config = dict(
    positions='rope',
    rope_fraction=0.5,
    parallel_block=False,
    init_std_qkv=0.0196,
    init_std_o=0.0,
    lr=0.0103,
    lr_mult_down=2.0,
    batch_tokens=65536,
    seq_len=512,
    dataset='wikipedia_en',
)
Each number is 500 + 40 x the weight over its row's rms, rounded and kept within 0 to 999. Layers, rows and columns count from 0. Numbers have three digits each. The size before them is the row's rms in percent of the matrix's.

# layer 2 MLP up, 1536x576, rms 0.136, rows 1033-1062, columns 216-287
099:530491578536565486503473531471571513572516542539494549436470495482531500476485490485533412596490457516518517464518477539505488483551489467463478442513471496475506442593485530575484538439512504403526510499509418498521
087:517505414446577476501438397550467490455479501584481470452494492506513575481494491580462454457447512473518460536493485491516484484413432521462533524537503571528536519508543487499463564553482528497487474553555444502498
095:455459509505452513482538563527510473458506414575495571569484545515516469592496507468497512473559537486524514443542476441444439478542373446482602493530471458476563453455513432499572549508545568524539457475612519541510
101:505437508507530470521565481453475481549394471578419485499448527538498493490519497510472514503471447520536453468422445508453517519494569485525542513468495487479547446434530484477500453505450511565571468515597461492545
089:506529497479518508497565517493491519623588443495502513490521450519517483474513533497416507557524532522512497483549509474543469521543513490512502494538572511561504543471526564494448511455532485462482509501500485522425
103:473464457522547514593490516511509488452560528476563510543427523514462487573527518506467469514529526490510436460446471450484539467508518520505458476515480514527399464553474511489494541529505531496475551564517523427518
098:420459485495475457562465526423586481424519523474576465533553482470466526458517475474526524552528540532503560560456451572499565423526454531472527538424450562451489529467454539484480486478425544495502535524528446526447
102:489501533450459497469487527510556520467483498488450452464483531517568444530533492451561539486499509498498434500559584454504494580536444465490459485527549507500454531493478469485451531446468488505527498506545424550519
101:482501489501500505528510429496473492495480314534498501497524467574538453534460508458532540548479504462474401482435585549445542507458506529445459441475463515449523475544560559552525520562441572513468441454529558508490
091:532448561474424498536529536512554470553562457550529508449493530488583514471444542499481447461469545400587540503445492525521469479560537480527494485515543483503493505473444501531565432486548533470460519478517548508442
101:435552594506572514535488504416492452498562516516512584545565504553520545449540535459539469538497539580498465556550486462536483489551510539521516512491494508600546493539528506512510530469442519483514493527468490521488
105:415480510540537524509497481520463476463480478491435532516585531542476453507486407468527519479501489530485520500510464458452481458520522495522499472382493484414511434515504519520496485437536543491489528482419476592426
106:432536472534523472432518499472490577532471438499497503468552532519510449495530540465422514485488470503560500454517499401482505494500519536513505512535519543521515472496483513546503529506497521527558587487567573512459
103:521526478555422527502395521534459487431515488507502440565485497467484533524485498499436437512489507519576502520541460500438487515534407478555512468443511481582608515502502501504564473506517491549497465447489540510529
088:519489494529503505568562492495472495484426436514503480520494493518556597456491496501521521447507547479517449520500479430489496540508478500469496496496449548505511431481420562527487536482454426509549529591509461500498
104:476497519443476491528505529485547483547509481496452534476423619453440478528474518382493451425553457450490547499462512525481497515489442569516506548526463472429502409552543396461487477510573473459478463477544501503521
094:499507496527511465488472499538501514463473467454487514500533507445436561529535406466483506593481562493502513550537466503502457507508494496461527601450585555392517433471515504488536551424503498514544495465456466503450
108:505616492455555460474559555534510534510504493479491490526498494472503504494535469473513524549483541492543507520438417520484541460554503514495514441570480495517533425564474493564491494475493470487490499569511501486522
102:465467504523521495493523522493528497483497507508507491542515500467542547459554522540469536514364532547502573498440458503475565479458497499505446560506450548509465563487553506509461505495547568502463522458523473439422
092:522494576510379500428580565496515481548380495528572466566526446570449505508418493425555504566507502500547516498474440490550428518490567427481541502485518566472557453549486513476483432453507569523511492497566579535519
092:547611532505446538569489501526527515533472524578550554497518536453491492500486479503500441483495443512467546551518525429504484516503573491494513492468501487548505546556488533506446530493481454485583461500458555450534
091:532489456541517476533490490488504479549508471449536539465505504520494551460495527447576494475497466475493484479480495434516503501511469489578534443499500475550521507503518459510535469549469529542566481451518456541554
096:488540569555511509489466598511534490480466523448453546509523478475577512486511538444462566538469515472489441530510509440400537583483461510516446596475470469555494496539603544584554520447463472486486572525490461536576
108:553438502489492532499445554478562493476515530594524499554547473549491505481473488444509488514438488464488547479459451478551469563506494506484453455549482469512511435475504473459462534451549455481446497491445533499546
105:445436518563470433552499542530473494450504458528511526553459458495522509556476503442487422424483541466583458621484530540418558529545453487560565459523556472505534537546478489516610457506535555507465589477480486449498
092:527469489526466471495429477498474473520478541518558461532505524525533490532478432481397508513546479510492461489511457514456536523452481439475509497481550517561501509537439528580447595530466556494584513535549499485556
098:547510543539492520517490485458520416526449470587512471476576535507632524429500493480428420486512554470520440469532596529514521519534463564556525456418505470507465492510463478471536506526419514475467510578525536505495
085:592524436519478559525480505433493454517474482476503531552434543512510554501483493525511506508513603511561569450470455533520544573468526524461544476512488445513505518513511523492505500428572457581459563493495479499490
099:462500494510514592456466462488537463509514522450555478542472552502507451550521496505492510582496422495482503521433552548512492471476432543497471467528464557520482590506530485493450495483447431495561548577509568487469
100:488456479504537428522511441556485500476530492509543455527480449397496492544513451489474532477478504510486505536490483464504455523507466485483506499475482536547555498457481494395468462469526482495543492419515551518478
# layer 2 MLP down (transposed), 1536x576, rms 0.456, rows 1033-1062, columns 216-287
093:487494448425489533509537557520516527571513525440456525500371545515489493482475493552454530473529460512569536444492452478462457486532532461505495530431558498488473526550491487536493495516505474507497565486486523516509
096:495588404545483479524498485454509534460508458433537548533466523553467466528498567583550520523488451479476440528604428514531515513471491535520571482544454557471400512494485535516488517474520513474448481493461526588541
096:508456469495509498481520524489473546544509520550480468449495445508476492549540470409486548517533469482475481458587542553426528500468461475446454496446502552508543533498477499476532568463524513429526445436464494479527
097:474458441521509477545560508526491465499516582474552504474501544556450404440478500550488527524516466500488460535422434432419535455493575501545470574442445483480459571541534479521485517476372538480496493511530485508464
095:476480511420491487523488548523500528510536520542562457531471535552457460499491477504462456522515565539519487472486392494480411515487466508491501422458527570473542493518534458550476498512539466509508517452499505458596
101:505463585519537443514485492588557466525467427456522501476559576511543525538522464529504554440586501453549533534495437511414489505522515460497468527490580485472430533503533431574496436555548527479503518449503478536516
103:556555546555507467516478548477474519505460512555480526532506456505499547474538514587480545463523560592486531520482539478503495529533473477577481423482535541393492496476545484524514509442531451541530443497534514474435
101:491516493412511466551541529520465530585524512464481485511572491447546500492464462505439461574551508495576521463494559526511481482524532475529516509549518509479482461477583488539571573508433446551535484523420523519479
101:455525473449412431509450539514476567463542486490488507510488472473552454517474542558509558456520497497486500548601474544544496619463529488599532493540511516545475445537398518478497486440486525461474445521452489529489
108:503477449480461425496499542409541509514426478453522507422512557493541543513540489542578487496545507438542525479546526499471483477563505470530505421518525475539469432551493504549486558473498538454521592499519480415502
100:525534430460479507526503502511478482545529499510450482491439472521590564486456497535503528494530566456506535502484565543507442488520521511526469495481561507470490410497469514465482517457430529482514559521441544550552
106:496511520504536480493455369449463486579466537499523426552464481465477540581496570485540519577559456483507576499492564472481467518471501457467490516461533454473550483522514510458483528506501472491458463453414450445524
103:559536513418485554500596497516501539524452532574419534479512500513533522548526515497505456485500528509497486472456518494518486507497490507518511480585573492469441538556546537517502488523504500473521458583532464506515
102:470477463488448534485571509467487535440453479482538527489465517434453440481521540442463479515555486486551517479452532504481527478479544451522574525512456582488497523594486494502510528527509472462454431501577476499496
099:480501516509538543492511533430490482494577451515539521529498555541447508466478431564481491495388467489492494478467520495517413499489529405499549498542445481474469529490575477546468479561459525483456470517502503549502
102:446531483517510549509522562584471553521517550435467504517488555465381500533505534473544505444484505482530483564473472456469510448463511580470457493490520544588517526502548407484414543458407535456496434526553594498411
099:523480526480483487456509467503445514476533507521553628491549475599530475449506540490477481449486530545492492486522493583541490452518497490555478518416542532428471526554487471426486474537580489528490498501473498450497
104:536564486507513520485561512459476556476467476487548555515442428441488450474462488467473496494470482481505484577551485489496514525508471516519425549436504533427486586511535555491556441476509572501510512451464544491483
098:524468460486506519574521495477495488529558466511521511547505551489505470476535462534451464494487511448515486513462511508484490468486499505582457526464455465405507449511408382488470549530535540471481513435468543511486
094:549457541481530499473454561441532528567531571554507499429521578459408545448517490579528523493490563437553468528501407484528434531485502557465586487440506543477520469469559525515442522515491495420526559438523525476488
104:491504502461496531472433524525538509478496552470506482472535584454463515486540538509462506462538476480528492511477475484519498470530515543551524476528445493457449472460492534484507492494511474509496545494559524486484
099:499527463562490535490506490533539427463500541538516456514501482574508572514507434528575501496465453456505464475493472570475513484450502543505542487451518521459516448481515487492494482528497544509503443492519409448562
100:551467530490472563497454465503513491587412514459444526451487519475445504562490550534610450557518537524535574467448504443526529516496531618546448470535501520569400497428462488534542575477531506451516442596488463528464
102:615521544463548495495434561535509461471518516527470522468492482490527564484421544550489515533565537572591449545445521463501499499461470524523466530468525440423516605417454472444540522484489413492451501539419449455517
100:490477493589487469507588563519439552430534524510556449541483423502535535569542546555555541531538511501475475537551562465510537518531490435471523442524473428477535488454469506488551480498501521523556500482493574502484
103:498452448551473537489520444561541466530547550426451476592499498528484488498564487564483518479559496424499459471422499448463571458477496416541456434524463435474476463534507458490464496466450517551475519552556580425529
098:445468538511485530493411455559488474535491484452499521487508532484483433522507468481515455460496534492558473526536426500503550430526528494531474528474490524523569537500474481512479494483511483499455479532556518463516
099:507578500556526552453486502515561513440524474547479457460455492470497575494493529479501495586502549449525509557458502528463517520492573576503470440482505541524595561415507510509478493501504474494452553539464539539517
099:466515467461473494485458562413548479570502436499477488551462544508456497475441474561521496484496464535528511517467497523467532486462489525477532497497442528522451426430523466572526512448384460510426458466497441457589
102:517563499433519487451588568481543574427537486511431562524514570467514491429531574460453460476491582536544493468498492423559567508507435451492517503511483494496555417443545501487488462510488447448452591468565483478509
# layer 2 MLP gate, 1536x576, rms 0.136, rows 1034-1063, columns 216-287
081:506475437483564471552452434548455533504511525560469490467469541482521514461531427581484474445452562534503469607497494521477506454416426452466556451482459518508505521483512457514499512486496498465486408512521469479535
093:460519550507464492497533515513494487478478419519515509512419458544513492587547485499403513510524494530514520518499477447465475494476406502497495448510505500467486521446522429479517524525542580508518424542575515503558
097:496575513474469480544461486474533533494548521426569479544525465517570497540527500533522546506447479491554532465546536552539466526459474530458594542506557558533482482492458542465502538428493530482405416473461507502470
086:531503474483529458522605543499497482596470427500492530540538486542551498467547505482415491558530501474508454510508590501559474498541504519521467505547544460567495507481496608497481472515585479497529518510464496505460
099:436557512451426496524478498510494547504507485500551510571495470602483489517477497460484498524520493541468471460523521518454464477425484498513513582504478517498481435540582498479452473535497474422514533471496582475480
091:519464491480431502529423545553445563498473582385434511525489504537438452529482477486408514405545483505608438518476437508473538531529494445505404578546508487503533513505492530565494486425437524522459515443421464489511
101:551489565531534562487499448453462489462492517504502516512577503446522463560499518450483504477514527485538499440532455464473476533536548445495547458525586523460535490521500480510522467530464521562482531499471440501517
101:528548462486503490422505547499475468447451391500541517465496486496567535469492474506511501494471510538558479494585501466456519496505532473439497496494488574519523553523531519560440541561519571447497494496510536455465
095:500457537517452527536491515494559463519517458528527505455512541505578524445450588504455500525474523410619513510494490501505499477563561475485477497567565506595534519457458480567578456519530512508474512496530564508434
099:552465517492459464469459467587457456504509541489491525427457511449495439498415512472493486510479492455527502495495482503476612502525502592470473505533462432469441471487557496409534502546541480437449558481499453393529
104:457520525509441472456451541534437554480476514498501466534568470502544465489493435517454418508499487523600510466522473502505528522479534505507569514457500561555535484466527549447537535516466472525532409499511481481543
108:412488480537551451434520508516458477510460444530533509524481586486479473452517529499470473469504514527478486458529496458528532564526466522465539430569495574544524496487502509497563561526509530453563498553555504529483
105:472470479495482571482459478500510521490467483465485462509520450575504462578512507524447486469546452484538509478486510509488462525508534573525531462548521545486512509465581503463465504439474486521461519444409507505521
084:549499498401588470497455526481513491551458448548565448478523486489499482472449464510558495527503556480479482591515504522438502489536466466614500510588491505376575512536553524525535478527483489460504514463512478456520
103:524515528598537542531530460497520522513551471600559497522556432516503443527570515527477554519485524486478555461488503431450476521530539488555512440424507584534513546524490494520476476523528511499440534502429456485463
085:547513530452476503560558493510500473513471537509459535481470632545485383456463548513463484539561551528482471460553484528465533460507463471441494560515500499593475490549517495477481496479490535487509527512384530590557
110:482436440460529519511491482538538567490522493526511488440467535520494529456518523521452466512509512425515534460530540568475511507515460451473488533507554476520547504495443482501462495557517543457543465509485515485529
097:483490531496492501438519467607524495577531532508527586445482460514469516504467453437549561455495462508496437547484486541539443555561466482569521453493491459518560480416516469509541512516471507479464492543537491547495
093:525495546462431532499622535543444503450502480503513516529531511561480515546537594487435497565488528520527496441505518522546463498486563453480443607546532527446524479542500543500471427461495527518535497499557486490504
093:588592536428497539523476521520494451526460508526528540486512534448478545492457504509474431520439490492485485539455527444468473468447541434490505473474472428518476489533497489557516516449492499476549530511416572440530
093:534504496536519476502523484500504460534549456468516505470485499534499540479471510401561520482458476466476467471492505433570514519494452525548503417505531518543506487491461445482511496533481518516586472456526468534503
091:501447525411473533448561459413494532466490505495533521552482452489551545502445489489482468477505475480440583516494475488514511445558499460484534506495471512510575505464446478456499473467458483549440539448449497499469
110:458503542531514488546491465502457518545517475473510476521464525428523472518526488565470486453528441505544494511500545543456488482536552493510543496500513497498440521554523509510543495461513555545548489538524493536502
107:527468506513518531493508490490435477423478509469559508463558587476504446539513496484431543450513517546489486504500446504456472517565484494466455539472549452453429421520507541546412501525464457542510532448542541573499
094:485502448535541471533491505513516476477520518503561469512495505523533469521552385465476520503537520474442470462546491506491538553484488460500519501507538576580523487499475471543425487534479492502528538493596493518483
094:578497523565479540427532463511509415470486499539481551472501551447510503523443504480476551496522537463492485533471530447450519581463449481486524513499516524520505454525563528551540468530518462502496523522530505482493
088:443474586490525442458491487545509553486509491521494460421578442503456449497487485457489494495475394491436410520503538466466477455518474464540424534485495581461525523500505486514490531567452536452539408474529485531515
101:503544444556465447498465519486487534457542497516491558486574525490422542442457585489457512409501549556490500495556425463534503510516546451475528497432521485506517492490484543488484451507527552550427495462531431475491
100:492462519536458520468444468577449517548454555592474492499500474475501424529456517482492536463506453570570474499494497467551481434550464570563497509406545544465606484559457503444455500474516511496509511470580522511512
100:550535450464485500532462533457475514489434508490497525511458522448562529481471437569528484441484524525515507457494513522459494431444497467506474465625567536514473457528495544493518542492580521494506565423509535415493